python train.py --n_layer=20 --d_model=256 --n_head=4 --n_kv_head=4 --head_dim=128 --d_mlp=704 --vocab_size=736 --activation="swiglu" --norm="rmsnorm" --norm_place="pre" --norm_eps=1e-06 --positions="learned+rope" --rope_base=10000.0 --rope_fraction=1.0 --qk_norm=true --attn_scale=0.0884 --bias="none" --tie_embeddings=false --parallel_block=false --init="normal" --init_std_qkv=0.0398 --init_std_o=0.0282 --init_std_up=0.0398 --init_std_down=0.0 --optimizer="soap_variant" --lr=0.00798 --lr_mult_up=1.27 --beta1=0.95 --beta2=0.98 --lr_head=0.011 --grad_clip=2.0 --warmup_steps=96 --schedule="wsd" --decay_fraction=0.604 --decay_shape="linear" --final_lr_fraction=0.0 --batch_tokens=[131072, 262144] --seq_len=512 --doc_mask=true --train_tokens=1199000000 --steps=6267 --dataset="wikipedia_en"
Each number is 500 + 40 x the weight over its row's rms, rounded and kept within 0 to 999. Layers, rows and columns count from 0. Numbers have three digits each. The size before them is the row's rms in percent of the matrix's.

# up: layer 2 MLP up, 704x256, rms 0.512, rows 643-659, columns 128-255
# down: layer 2 MLP down (transposed), 704x256, rms 0.374, rows 643-658, columns 128-255
# gate: layer 2 MLP gate, 704x256, rms 0.498, rows 644-659, columns 128-255
up643 121:537525481560464501483517477549558498500531544497529481561447596455573510450599541482513528496535468506483534503514458479566470527545519487506463520561510547487490513539546521504483519501562469497468542429580431524481479483497489492482445464402508504527483497569482480547509406459481553443485502500485442516488609523496497520548467508471484449470521493498494554552533517475493609491554
down643 110:581453464556505552523530430495536445541466386546536591554430458500523469516573517499464530473545508449516546467490500513490467605492457465461536541448520551461541433448477467526491476501445494527518542562489499474541513596611544502492481477500450430530464485582470449517491509493491518483506524444474496468469459459466514502524526551514426508472452559507499490485522474490444594534520
gate644 102:493562485499490527428529510473500466509461418490527525498519478534522497519477411538511532523489548546491558556534535496559472520520522490506482443430471497468466541520453514487500454497516546509486540498512335469562564474532472528504464464508538563492552529461486487480552448473501529537578432529453525549505517490486499519466537495504439456528510388493548530500426472479495453518610
up644 105:444539477498480579398498504466552521481472431480570479488508537556502446533481470533499494528530503526435513474497513470499423507521534508552534497470475498428480550543500588474568484490500556511517515453501329477462567449510435526511477474493539500459503519527496524537535500465487548482532498504486488543434507460500471534467454523539411464493551462495563540502491468434510507564599
down644 094:541533549486452440478569518565508479474488450474486496529524480507447466509471471462494503523528575506470528498440526525620536574498442469529435487443497480495496537516515523477499467502411521451502527409508512467538462561533490452498556523494492568419468588493521473538562469474511511534519479520568550549470475616406515467523447590497496519494528469498537492498457495464521498516532
gate645 092:504471414521509504510551516450505522505474520474446459478433543544571550565541475545485558490562457461455539513522552473561515461506549509524545467475449454499442477548469524495471542524456461498536523484527519437557497515528543505535502595514456544467431475450502466495468461505480475589444455495458563528493429558443503478584466475426469465591473466508481574455557540561458537509532
up645 095:471482483422513439481513497540492543484488589565496518493432503505451539626475530487527546488580498551482444505473520546579484469436429541531555433487452497498504546469510525500482537540526521489570498456537541443597486480520462507456493564517468525467502495505444502582482510529528501465454453422561493580504416506418535524537492440497489482457478474467485478457475477508521499462469
down645 095:510556480490548522569504489480492431501546514530498475535442529448511528473464485461527545507526536545487485509465437496509492506604473488497536564503539465488501507546508484448478488555475545490559525550359490450503491521510536456488483548521494545424510513562432539566433531534478467486509486453518514482504525517478460528532500514535447489491383491536475546500426458500437472493456
gate646 106:496528391480513460530448478469491532536526523481563432500529541546445495497481483510485507480437475468517472488412399516488457591496506480550481504503550420515460505494498503468459455505505495527498540458566476454472410483536513535470516487506468506501546469520474534532495546459498536516462456571499540498539472540493465525577522464434460508548483426504466460490494532519521477556464
up646 099:458482524500456540494553569523459499465482431496517482450452426476527450532452549455452420528505478571522487517512555501518473432456512470492454486488507528447505475487477514559493522470441477516517550543458487490516534513525477479498429455543452417460493475502561423488565491503502474505517508578447476527455552494520489479423432587526610587487495521536512514511434535483490528544463
down646 103:457464504462427473504463532538471515463505452491582491486515433520540476553460498476508449495499458455478510435438511475467440481470478505532485582502569458465453493540440532490461484520517535418478531434562457535497489502514415547512548535518494541489565493515555476547470544521500431481496496476485568527531502487613477498526472472500528498524531491553481439442451534476530511532525
gate647 101:423619502527565502474525536430481494445456546511562519477467476506551490476610548439474498403511518438512521502522542508548494509521453479504425541550444525531512537488484560462498535486505508574558545517518460497426515534471535584504579511479510519510497494527545486452525538584452481507530481448517480449446422569565509464449534457435490464510492459501506581466558532562560453520500
up647 099:535529420572493466463470499588498517506468523491557559484457481544518497573473540431498499560487501477495550510428493450459497559528538485479501492469542490471436518478463474557554489514497532468512494495523504536497509558560556503473448546562488482558470488454532508544427471530573597481481514557489547571499476454404468443513495405480497542523588441509486585477536450506541562478481
down647 102:521523474463510447523498524484614556518507506478503465493460506516486575478498463471500523488550467465519410552474487474549476554463497522524523549508533564386511567507533465476416459513546493567501507537499459480496466493534493532493529535595436509485475475517517476498540565444463511474489533497524563476485460537524405558558478454458516520447611497551461498485510501580462517542481
gate648 102:482564435473502495509569454473428477456483542470545440566516547556498512485466419559466466538448440498491488471459491455522532469431483498454515468423555488504511485481448462525547553503510551533512495483478539414483486485479507501538504520523479551478541558474533555532519456488507527494533516497557552495524500460519532462498451511500515502554564540490544487500511513468521595430484
up648 097:505570532541565475480487511500488522543519507474491450530478497539422423538478477497503515508446556510590510538565449533514497527458527493519524525530582485507485539455512518560541506474478514544547543489520485523480475575468512542491408595545417533516574503428464502493533505510476504513513512494556468518576495514578503432523532462465533527549471523431446500511582426537567529537564
down648 106:486490439458528494450502497521526581508498484482538438541452500510505502489552499487470516538490485534554424561466491461519519590519474523497541483516443506546514481522509582592515466428463556498522532524460456454472480512535541510496501492527489467440530464508489511508554441539515521559489551531525512432480554505496555507544503519491520498514520547526538455518532476473448614425535
gate649 099:568511535508457480498468418555495498485426524497478556527535474559486558513503442491589553422560530457447512517530472585478472533516483487524502518408507557547576567558502443508539500487468544544534490506525465507530438504526528453513544475436465531537470444538462482484504505523519417570434582583493414498514546478574574527465554438467534550535501466499460492497480523540529529554476
up649 102:529503470542529574483514538543566515501539588484558429488445500503593460468446532532504519541429450549475470481526510493532556509452536541499462540485387494471510496523470494531477541469531490540392558463474488522550504600498398485560506547506492476477479602470578458491516531483480504464575441481470482538470445510494535489475504648447508517526424560538433492589556525436464461462497
down649 092:497481501451449475555516511477489530479471573531532453499460503534484500543480493451487462525499459468507454559450482547504472415577522462478555540534447489524472526501481539478484405457448498505534508529439452581486524541494567529480540496558518496577530516531547535471519444476461477507490552504509497554474483584490467585494438449510526475504530511452507520513489504468633487483515
gate650 099:570505438507502472462502507486477468532497468493535540444530503594508456449536452502456444481527478499525535547510499493461466526476465546438517467465514491532491565518560442485569465421501476503472436460540422490578578520483550601510451534616495475497486443540466510502455534528535509512526612502494429545493445529529468543524474461512511513492499506490495467540489424480462465490590
up650 093:529415482473540542580409537517465491500447459497466451573455503460530520519452509527479528582532561423518501481446471520506537527468528463516522474516462553601483486538472491500549477510528489487464513480580505485512514502464507432483506524450530487524496485437489476504514491462533505504483520525504491523620472444429523540569493532561511462479468490467539433457550493571439461482461
down650 102:482519477521497579550590517485427506380449599522544467482442512484524480498527521504437536463551474537472534477489580533499597466465453488556494537500502554507440533435516513528517398492610540523495486497502472461507498512460500446450563482496490481484495538498518530497591470466527498575479467464524513478435520537501514519528485518479545525553474494382518504488563508506529512469524
gate651 104:491501554483523479489452488519557509474490496437463542518579470542507484513437559485503487523573465506461481492496476547464489392515462462456517553497490494388454482463550553461458515526434532498514443503517476471556457540487551559502497524528541478468474505461521497437478482524457494484468499552485489481523440457460496561520518541509446518430455484426447518449544415447492446432491
up651 107:421494524522539465544490468495540444452552468443474527408509493557522404527530522516474565489570435534538460454481495586411489521523529572418503531547445449540517502510540458433412490573536543479572521466525513485503491555501536462520507495558486485494501530533509579513470482510544502482482581486498449487424536484443483505469540528504477569433524458517424466431553519454473484468462
down651 107:509461418515502487464489549467492455538512393473475536511509505475520503566514506512490576516484555496515515490518505563512574572507505480454435457424525546598476461569455524498506555465550513458480527496529474574454427527523612497497555513464471502461501545529486573478499499506526497485497409442473482570478488604515535493487420521516489455509485453526503508490512549563560552535447
gate652 099:559422503522498519510522528507497499508585550540466528527549527542577441481452480478461520444491506487498518552510549542523428470550483514467497449511533492473561554521486552494467513452484538460480518454415511492446424483475504500560488468545432466446508545510521478549461583461526487529513572562486489526531552542528488554463531483537478485521534526463594519495528418498553469441413
up652 096:476524446503504456518492553488517488525523501517467522509479494435555485464541516506502507424436439494437485512554483519433471537561477508509473523548468463547527465528429554539488477499503513526488486495587541448498481474502464520491496441463504496510460459516507514487539546491495520614483546456519568474495497490461472442540507535547563573458533573541531463465541481529510488427457
down652 103:476521548516441477502486488583455564466479563420533535473463398516448516551446481499483544456490443521478559464491532561445479504485502430477518527458497473490470442484450499566515508503449472498469496549526518482520496510478540477491564491524472550520519553533463536495499489441508522541496425547552492556465504507506493467473513541486615571467483515546468538534527458589522468511574
gate653 094:454512509514510435430427523530484514538459509468473432437508449492509490488503541500466498531472578484532559517541564467525542538497535484556493592448522489484513527466457446504438512473451530484476480491490461468458490463511491477547442536499501488528528443476458505458452470480468482501560457478477464517502518455560484506513558518383496492556545504530469573584525476560555517555439
up653 089:475518499519426529521415444506493477511559503599477507477448464538527530494514473449448560470517530515528532523560489521475528578505479497383556500569536471563506553452514611493523454558488517513491508514521507480477476539439549534514547525453447587513541483491495523495439454455504458493482535445508540491528486521492458533516508529498513506474542485422511497530521451459427542463553
down653 102:457460519479502518509462493545507486501505497465484445422461419498464484507446526534505499471508519504562531498529556483471519539438521508499532476554525428484508514504513564510564465554508433498469531494494479495513551539489499493516475542552496533487569452500556445499487493415479515550452510540521509470523565553492457533543498530467527544470536469487516470523435510442458488512555
gate654 100:488469549419438514433468478579508513411427455421409539569504465544512490496558525482492569478509516511437473531491439435531433524459541477469535469549461375553465499485505513561510508532454524438500473521560511506498488493473598425502497534550488489501433532476501441531485465568508465584573496509526516457393497515502464512512420523441492538485551514452466516547533500536465459511477
up654 094:494476481485550534571535523543538499521516551509527459541425544471524535518516567487413549548504541463514475508473522504527557617518495491472481489503462459509509476489570528504539587516525499461496495479497444512510555483490488548571425533496543500511494475473501505531498449533462473466455524530484545497467476450439471457475522484533418524425468501470478478558525467515559514561519
down654 102:470538459499482493551519558510561437550511459554526448582451540517482513478449541509436433489628483538548519573466529575483546529599520543513447490467523486532512544480500525454539466462489490479523505512532449525473523458482496542526448525530520575490476518496525493508561485558502501443423532504512511530460577492458504451470467438529462478488526493550450516561532504488527513508499
gate655 099:535487526430449460458506489514543493527523525536500548461499457501487470605434529517452469529518535529491539517482512512444495511453510480434505462467435522466525557474568436472452577528478507547488499491473530542613522487510488534512500422519508521497426436536541432480508470501541527545513482480483496410460511477501460476526500530437484500512505513560554473438446540492501547531451
up655 100:631527539468560468489493559538522468595465531490529455518593514536463444468478517492450490470539461468509485457411553460439485433533513514461562563516497526457532517498483559511441514486499508392510554488446472491434491454515461446490485472496490496479473462513481443556588472528521492556456591554485499549501523520464502506509437524538519528518504478484512451512531501583520418474437
down655 101:440474506503498484518476509453467486484503460469589569521530508491494568427537515496559495509469457521473479467523496449467517493504529594488568558560462525490498545539526424458441486540466504468517540532460493496511452462501586518484490475452475577512481438537521543494474462523472513473538541504459428531441509523526460473449483483488527480388465470550496475474584466494441528442487
gate656 091:468526522480505533495463474495505591524510419455521482495502533489447510439582500480525523448507475467450441490535471471440557510516465466457505559448468520408555555480458495523503479500506481488529484473539499550467474578396571491438578462507549570531485505472557397519529441581492516453505503532421460499523555496490475483511499412523520455572492473495548508375470496484513436498555
up656 093:519478428506476521518461488494403468554433512546510521551497478494501444530484419542497581580498398533539530491479557505546440552531482486498538505486534534560406501456475483459481502439460540535501522534532524475503525564483520501475401512579439494482517499531513509510515562502554481465440458572498529493403533617500431523555495514498538530468542451523522546552518522496486528508461
down656 098:447500552495428550481463457565527528504523462465488509513494468519505505382444475558546562534561416515466539604523448467496541467445586541501526452484458486449542521570556481478531470515431497563527528528484510533479517503490471482531547558488554521510516522506531441473477480412441587472461531539470481523534440438476506486497513448504438505559502469498517503440449509396488469504494
gate657 109:499547508457548561560524539557511569612478467525493472474473555471495524466466472468485507513519539475454469468528464444452501429551495558532427489554512462489502476472504459550523522506477464514499536536525533503526501555488537451473529544498488545503469464475481394548385456543468510524523455452445517455438508535483443568553518485574529559480518519456497547476474475533520506528478
up657 106:496498511488519537505521520479538541449500416550483508515503445476439485568481532528476478545464460484457499593546561486439517516512533468475565460436471490506522527523484438524542497548470422520478549513502459453525428447437607514509547487534430538464565529512460464469430449530443512467465530476499497526493514570470442485506490444517492527460460567477489518471473480414483608483530
down657 101:520549511513515421536463516459499463482596519419519511523561521473490524471437509492519499563472524543500527536482499546491446490580495479551472558454435519478510463476498509505558448523432528496361475504527539477466540513475488483573409500521481538429449470497516467488476502464524445519499558490523546525454559466520524470496545510542451508522548530500539477472509478474445421456482
gate658 103:592476470521560430559490481518500542507478525447517467557588550473417463459492506494479518453463490448539510521481482498550462548507558534489566564496438524453490461566494535492490513488581595424494492528454522514517493485491513501492479483544516528464505487532503511512530482509498472511506509536506513485498488421520481451497411445514517520516574562444494399526423519484475558422398
up658 097:472570521449486532488546483479493462514490503502490474457472466415549500490470509519410529533441538490435529479407622438546488507483517441464513477520463496537563484557530522458444491515508545527522479534454423500565433502483410506430556520520518529476555437535484511495503520476471492543492433479501569497563440536468411468537507505542497510498537446497473488452504487500519562547442
down658 094:522560445478484503482429458510507460498450487489467512475482544534458481489549486495470489478478547549514557516439528482484486471499557497610507538516451458554457492487426467489484492597520541504460528461483481458506460552532514470484495517522509573491503495462518540429481534537527512560518524509544466544518566541526464506461414463545497455457591525549537537420464510476497538499503
gate659 101:544517553513440463523471489507537402455465504528558531452533487482457452566547497456574466519484445462588530537532542498508530500485528506478515428467586558569512525463572523494485536484476505512461467504484502485566497471428488499482478466497448526514531507452560486550491476448553555543479477552489510534527471485495530478470463401459628536568545518537458497499465504510526595505547
up659 108:486480546450513416587418517538436446418443501512472594457456549539524468538485463459551514424511440503488486544499495439520509564503408507461528500442553536563498524467518517560515545543455544532465512568451547432526493495448501507500466456470477541535539486483517563506512453529525468445399481566426522519501502482507508479591477480502544493507567526478461560529459516532569536491511